Weights of a small transformer language model.
Size: 15 layers, width 192, vocabulary 32768.
Each number is 128 + 32 x the weight over its row's rms, rounded and kept within 0 to 255. Layers, rows and columns count from 0. The size above them is the row's rms in percent of the matrix's.

# layer 12 MLP up, 768x192, rms 0.0534, rows 688-719, columns 0-47
size [110  95 102  97 104  98  94 119  96 100 109  94  93  96 102 104  85  96  94  96 101  91 125 103 112  93  91 102 103 106 101  98]
[[121 100 151  75 116 112  61  97 120 105 184 182  84 105 107  93 116 133 170 153 124 123 177 139 153  96 123 104 159 130  68 117 114 130  86 192  94 115 125 118  86  88 159 134 130 100 142 167]
 [120 131 121  77 134  95 105  51 140 138 116 110  44  86 123 142 178 140 183 159 147 139 109 165 178 181 122 142  31 141 141 129 126 163 157 133  75 154  80 122 164 147 154 120 139 136  95 131]
 [ 96  76 106 113 109 112 110  47  70 160 139 134 105  82 107 160 140 101 103 113 137 132 106  61 118 117 164 156 128  78 185 108 106 180 111 112  78 113 145 135 140 115 184 159 168 128 100 176]
 [170  75 142 143 134 175  92  88 137 197 113 127 133  81  86 107 130 100 158 131 134 105  74  86 132 110 113 142 147 127 142 153 111 199 191 166 116  85 171 180 127 160 147 112 170 151  97 117]
 [177 154 102 165 125 188 137  85 150 103 105 120 135 179  77 169 112 143 171 132 126 126 108  79 124 141 163 169 101 132 147 123  22 162 165 138 174 134 115 142 161 140 107 154 114 138 129 147]
 [134 126 126  97  92 140  63 119 119 130 139 145  77 121  89 146 108 135 131  97 133 110  96 106  65 143 151  92 158 111 139 125 149 125  82 193 133 134  86  89 122 160 121 160 151  69 101 166]
 [137  70 113 169 136 169 151 145 134 112 155  91 103 152 123 174 178  58 156  74 134 140  82 116  63 123  93  93 142  99 131 128 113 120 145 114 161 155 118 156 119  74 148 165 150 136 130  59]
 [ 64  81 130 118 111 126 111 167 108  97 107 116 128 101 186 140  93 114 145 164 118 142 165 146 153 153 106 105 174  91 127 134  44 115 118 129 118 135 121 103 201 118  70 138 148 176 116 145]
 [182  66 126  98  92 138 138  86  71 127 108  79 143 177 138  87 104 139  85 133 124 116 122 115  76 101 126 129 102 137 119 138 115 111 170 115  86 141 107 152 128  88  76 145 153 169 161 158]
 [114 142  83 133 139  70 123 140 105 111 146 126 123 178 172 147 130  76  92  97 173 110 111 103 134 162 127 119 125 157 138 118 158  89 145 141 136  78  75 152  80 110 118 137 111 152 106 122]
 [121 121 118 103 120 100  85 143 165 147 153 144 129 135 117  99 125  99  87 144 157 145 147 168 100 138 125 135 119 101 168 108 134 165 133 131 134 168 174 123 118 111  86 119 113 143 142 133]
 [110 167 123 157 121 132 115 110 124 165 116 156 106 142 162 173 118 150 111 145 136 147 197 127 125 187 125 186 189  82 222  95  98 117  90 131 102 106 116 148  90 124  92 177  69  92 120 147]
 [ 97 143  98 126 101 134 155 138 105 147 150 204 144 117 110 144 134 105 160 127 107 160 147 181 167  85 170 135 139 153 111 138 144 115  88 137 137 144  92 100 102 119 150 105 105 183 134  59]
 [142  97 159 165 145 113 109 176 121 138 157 177  87 120 103 144 123 134 131 103 159 174 140 153  90 153  67 179 141 120 134  95 105 126  72 117 122  79 162 128 148 141  77 132  71 129 113  95]
 [114 155  69 150 147  85 157 130  85 102  91 140  45 172 137 101 104 158  99 152  96 123  62 158  68  91  85  91 135 124 140 103 135  93 103 172 135 181  75 142 135 133  91 154 132 155 118 162]
 [125 143  86 131 103  80 168 148  76 174 145 190 161 158  84 113 150 107  88  72 106 115 132 140  57  78 138 103 103 140 122  76 133 170 226 134 145 106 130 124 160 101  89 175 118 183  93  98]
 [121  93 144  84 103 121 140 112 181  77 134 113 150 109 156 151  89 130  94 188 140 112 142 140 160 136  80 127  84 146  52  76 173  97 124 119 168  99 204 151 116 131 123 118 115 173 163 178]
 [135 137 141 147 137  98 137  77 151 179 158 156 115 134 131 103 147 115 140 134 135  73  20  65 119 187  99 161 146 158 179  65 101 113  98 132 126 125 109 105 163 187 134 130 157  98 138 128]
 [179  51  88 103 129 133 128  97 125 117 104 126 137 168 164  98 132 101  87 120 122 136  67 102 120 135 124 114 154  99 124 105 145 120 109 117  50 107 117 158 155  85 128 173 181 169 129 149]
 [ 86  64 114 112 105 105  96 150 131  70 144 118 150 198  98 144 133 135 149  90 116 159  87 132 143 137 150  94  72 189 116 154 121  73 189 158 101 107 135 156 103 109 150 143 102  93 120  77]
 [132 120 181 183 147  93 167 110 142 159  84 171 149 170  66 110 130 110 135 121 153 226 143 137 138 116 153  97 135  88 130 176  73 152 135 100 182 157  81 125 116 102 148 111 117 159 165 134]
 [151 125 178 110 129 170 132 126 117 127 113 146  92  97 108 122 121  98 133 110  87 203  97  27  83 163 125  62 134 157 144 124  91 111 127 142 108 131 140  34 138 126 147  86 143 135  76 102]
 [ 96 127 152 129  94 115 195 127 134 147 101 160 128 181 144 102 153 124 101 158 119 100 100 115  65 153 155 211 171 140 162 164 116 174 125 103  60 122 145 111  57  96 145 195 141 109 120 144]
 [ 70 132 158  89  78 111  67  79 151  94 110 140 117 110 211 105 123 101 108 163  97 126  86 170  91 124  95 149 121 101 158 100 146 136 146 139 143  92  71 169  93  92 117 103 143 134 137 137]
 [164  88 124 114 100 108 193 106 144 106 188  85  88 109 121 158 169 178 105 132 157 162 132  94  66 132 140  65 164 118 147 182  89 143  84 143 148 138 107 139 157 119 106 151 147 108 107  91]
 [192 165 129 156 108 124 172 124 154  48 172 181  82  95 164 101 155 192  93 182 114 150 145 106 139 117 126  95 145 168 130  68  81  90 109 131 143 115 113 118 120 134 129 123 148 108 163 143]
 [145 146 119 157  95  60 107 101 140  89 140  49 126  91 102 109 161 134 144  99 124 124  92  87 149 184 133 100 137 134  76 139 159 106 109 101 122 106 167 119 158 140 148 101 162  89 118 209]
 [149 163  98  67 185 120 208 182 154 142 150 133  57 130 190 109 149 109 106 126 114 178  99 133 140 161 158 167 137 112 132  57 165 138 139 132  89 113 109 129  81  86 136 130 112  88  69 149]
 [135 161  48 188 184 129  86 102 137 146 200 178 111 191 112 151 141 150  90 118  78 170 137 158 109 133 113 162 180  80  78 119 187  81 143  87 144 160  88  95 132 118 180 153 104 170 137 137]
 [142 111  77 159 143  92 135 189 114 144 139 151 153 102 128 134 108  53 157 155 173 111 184  91 100 116 119 163 110 146 134 191 106 130 100 129 140  83 111 142 122  98 108 172 155 140 112 131]
 [141 133  85 137 110 195 170  91 131 126  97  84 135 121 130  83 137 152 107 206 127 173  66 135  89 126 142 178  60 137  77 114 121 106 197 139 144 187 100 164 172 141 131 128 105  83 151  84]
 [ 80 142 203 165 101 112 129 139 122 172 113 115 135  35 172 115 138 162 188 184 128  68 129  75 126 120 134 109 166  72 101 193  58  81 100 168 108  93 169 169 116 123  81 106 138 146 174  62]]
# layer 12 MLP down (transposed), 768x192, rms 0.0533, rows 688-719, columns 0-47
size [105  96  99  99 105  98  93 116  98 104 106  95  92  95 103 103  96  95  99  95 101  96 117  99 106  99 100  97  99 105 103 101]
[[196 131 124 146 129 129 102  87 128 134 114 166 121 152 118  96 119 144 132 132 152 184 143  70 137 110 106 120 132 173 148  87 178 110 177 115 110 160 142 141 166 144 155 138 168 180 113  90]
 [169 177 120 148 115 133 141 157 115 115 157 168  95  92 107 169 153 111 104  66  93  83 122 154  91 145 149 189 165 113  50 132 162 134 106 113 136 158 140  99 164  93 134 190 125 125 113 118]
 [101 146  35  79 159 176 153 106 142 133  84 146 169 120 161  99 103 156 139  97 123 123 133  63 140 187 140 148 164 118 135  74 137 116 149 119  95 133 196 185 104 122 145  74 158 100  90 201]
 [164 187 113  53 143  97 110 192 107 173  98  88 176 153 121  96 107  92  77 143 150 110 156 107 182 158 115 109  77  86 137  85 151  94 103 175 102 133 163 161 123 112  80 116 123 111 135 178]
 [125 121 127 115 143 157 111 156  98 108 147 154  77 114 145 104  62 186 108 138  54 136 149 113  78  88 108 201 111 103 140 126 110 117 121 142 139 130 178  87 138 141 122 124 124  83 118  93]
 [146 141 111 110  91 145 145 127 152 102 150 131 102 152  86 154 148 160 177 148 124 143 104 162 141 112  94 174 119 151 129 197 144 123 149 116 122 105 154 151 120 127 113  90 159 148 123 140]
 [ 70 113 119 175 144 162 120 121  99 210 146 145  65 158 109 122 135 130 212 118 126 144 125 123 123 143 139 114 143 165 139  83 163 118 161 145 117 178 143 192 133 145 146 172  91 132 212  86]
 [ 97 132 164  92 127 128 147 172 179 103 132 132 153  94 176  85 158 134 170 155 108 149 156 138 120  92  80 134 136 150 117 170 158 129 122 161  69 129 129 130 125 177 110 159 156 119 139 142]
 [ 86 154 167 192  94  77  53 126 127 157 125 112 125 173 146 162 114  70 113  97 108 112 107 123 220 120 111 118  89 115 128  80 189  95 120 128 131 127 129  85  86  67 149 131  89 133 163 134]
 [168 173 165 134 230 148 121 121 142  79 101 134 108 142 144 138 143 134 143 102 136 145  96 204 109 104  98 107 145  96 141 147  75 118 133 121  69 100 209  74 111 141 140 163 144 168 143 119]
 [126 153 144 154 109 137 101  97 112 164 114 130  98  99 164  91 109 130 121  72 151 129  93 166 146  92 186 126 130  76 198 103 109  88 124  36  84 100  53 103 109 169 179 105 162 156  94 133]
 [158 127 106  86 159 133 120 149 160 120 185 109 124 151 112  97 113 172 132  82 166 109 164 132 116  83 125  74 142 120 129 188 175 160 156 169 127  91 164  88 156  88 158 130  86 147 206 132]
 [160  99 130 196 118 136 146 105 139  89 128 148 128 130  96 110  89 153 116 127 144 204 129 170  75 154 120 173 182 143 154 154 101 127 161 122 123 126 145 128 126 103 103 189 101 174 120 116]
 [ 78 179  90 174 107 145 131 126 101 144  92  93 123 121 114 103 115 135 120 109 159 101 176 114 176 148  84 157 127 111 145 117 125 151  90 182 117 124 233 115 120 117 128 104 127 130  99 127]
 [161 128 153 101 164  98 108 134 183  90  74 149 118 173 160  84 134 125 150 181 137 121 179 139  92 146  99 136  84 137 152  69 124 144 137 110 178 159 114 152  99 110 134 165 115 182  92 103]
 [ 92 169 145 139 101 100 158 106 108 154  91 100 161 108  98 108 164 176 142 143 163  95 122 128 136  91 149 155 150 156 107 137 134 102 101 147 111  74 128 155 127 162 212 138  98 151 101 117]
 [167 131 121 137 156 188 130 155 107 168 147 106  89 108 144 126 134 125  98  77 115 105 150 120 158 108  79 156 128 150 151 169 124 179 131 129  98 143 151 128 121 142 150 180  72 156  71 162]
 [108 152  88 117 114 111 144  84  77 140 126 161 124  96 152 163 111 138  89 149 139 114 142 152 139 151 176  77 132 124  72 129 142  78 111 112 143 177 140 126 121 122  65 169 147 151 121 114]
 [130  94 183  94 108 148 114 165 148 144 135 140 151 155 124 101  98 104 131 168 124 180  61 160  53 126  99 155 164 109 197 120 143 102 142 142  95 147  47 166 134 152 141  86 116 115 147 103]
 [ 96 149  84  75 104 121  94  76 165 129 101  62 150 164 117 123 141 155 131 143 168 127 162 132 120 106 102 131 149 118  92  92 105 131 172 109 100 136 152 193  85 227 103 116  98 193  90 181]
 [ 92  95  60 134 179 140 164 112 138 101 144 156  85 127 120 154 119 133  83  99 139  61 128  77 148  95 103  95 125 107 126 133 106 124 102 124 130 109  43 184 140 102  84  61 161 135 133 134]
 [144  98 162  95 208 154 128 149 139 131 104 125 157 151 137 131 127 158 148 109 143  44 133  53 142 163 156 162 151 111 100 113 140 168  84 160 125 135 168  97 143 194 148  92  86 162 108 133]
 [130 133 105 149  64 137 196 200 123 147 137 150 155 132 123  94 128 142  87 184  99 154 120 132 147 135 114 116 169  99 102 191 174 189 148  53  85 105 100 129  38 113 144 148  97 110 125  52]
 [154 120 144  87 156 142 110 156 210 100 118 187 172 134 130 137 174 168 164  59  90 150 110 166  82  98 149 117 149 110 175 150  67 137 113 137 159 170 167 141 153 101 165 154 148 128  85 141]
 [160 139 181 160 102 172 111  95 129  91 107 102 159 131 156 156 147 126 169 104 128 123 133  63 124  61  96 121 162  65 174 149  90 178 136 141 139  80 133 152 114 124  95 118 116 138 151  86]
 [125 108 114 102 172 112 123  82 195 139  93  79 174 119 167 117 127 179 118 113 160 195 128 183 114  84 150 134  51 128 138 103 144 142  93 150 131 137 102  85 132 184 107 155 157 124 149 177]
 [112 127 134 153 142 137 146 167 112 126  67 212 139 170 161 161 169 100 158 126  98 103 141 140  65 137 135 111 103 130 148  77 132 128 139 175 182 149 137 134  92 145 140 180 121 106  92  99]
 [122 171 179 129 127  94 172 103 178 136 132 226 173 140 166 146 119 109 153 132 149  87 134 110 154 127 126 146 160 100 154 154 134 122 151 121 112 100 157 144  91 129 182 139 103 165 144  91]
 [112 119 170 131  95 165 145 135 134 157 154 107 122 136  80 123  95  62  83 110 129  75 130 122 136  88 189 119 182 134 164 124 112 158 123 174  75 167  94  99 161 150 156 171 144 136 133 147]
 [103  85  64 174 170 149  91  98 128 150 122 116  78 156 127 102 100 158 181 131 130 158 146  83 150 154 153 143 108 171 208 101  96 142  84 106 107 123 103 158 161 138 158 198 145 170 116  81]
 [117 125 132 188  87 149 135 154  94 118 114  95 110 182 119 124 135 132 139 180 141 180 135 116 126 117 125 153  92 189 119  85 110 128 161 128 126 159 118 206 126 169  60 158 134 174 199 181]
 [147 175 122  95 114 102  97 105 173 157 183 124 132 155  43 135 162  80  79 116 180 155 109 175  86 100 120 123  73 103 142 102 107 122  93 132 103 193 117 188 177 138 139 172 138 128 123 177]]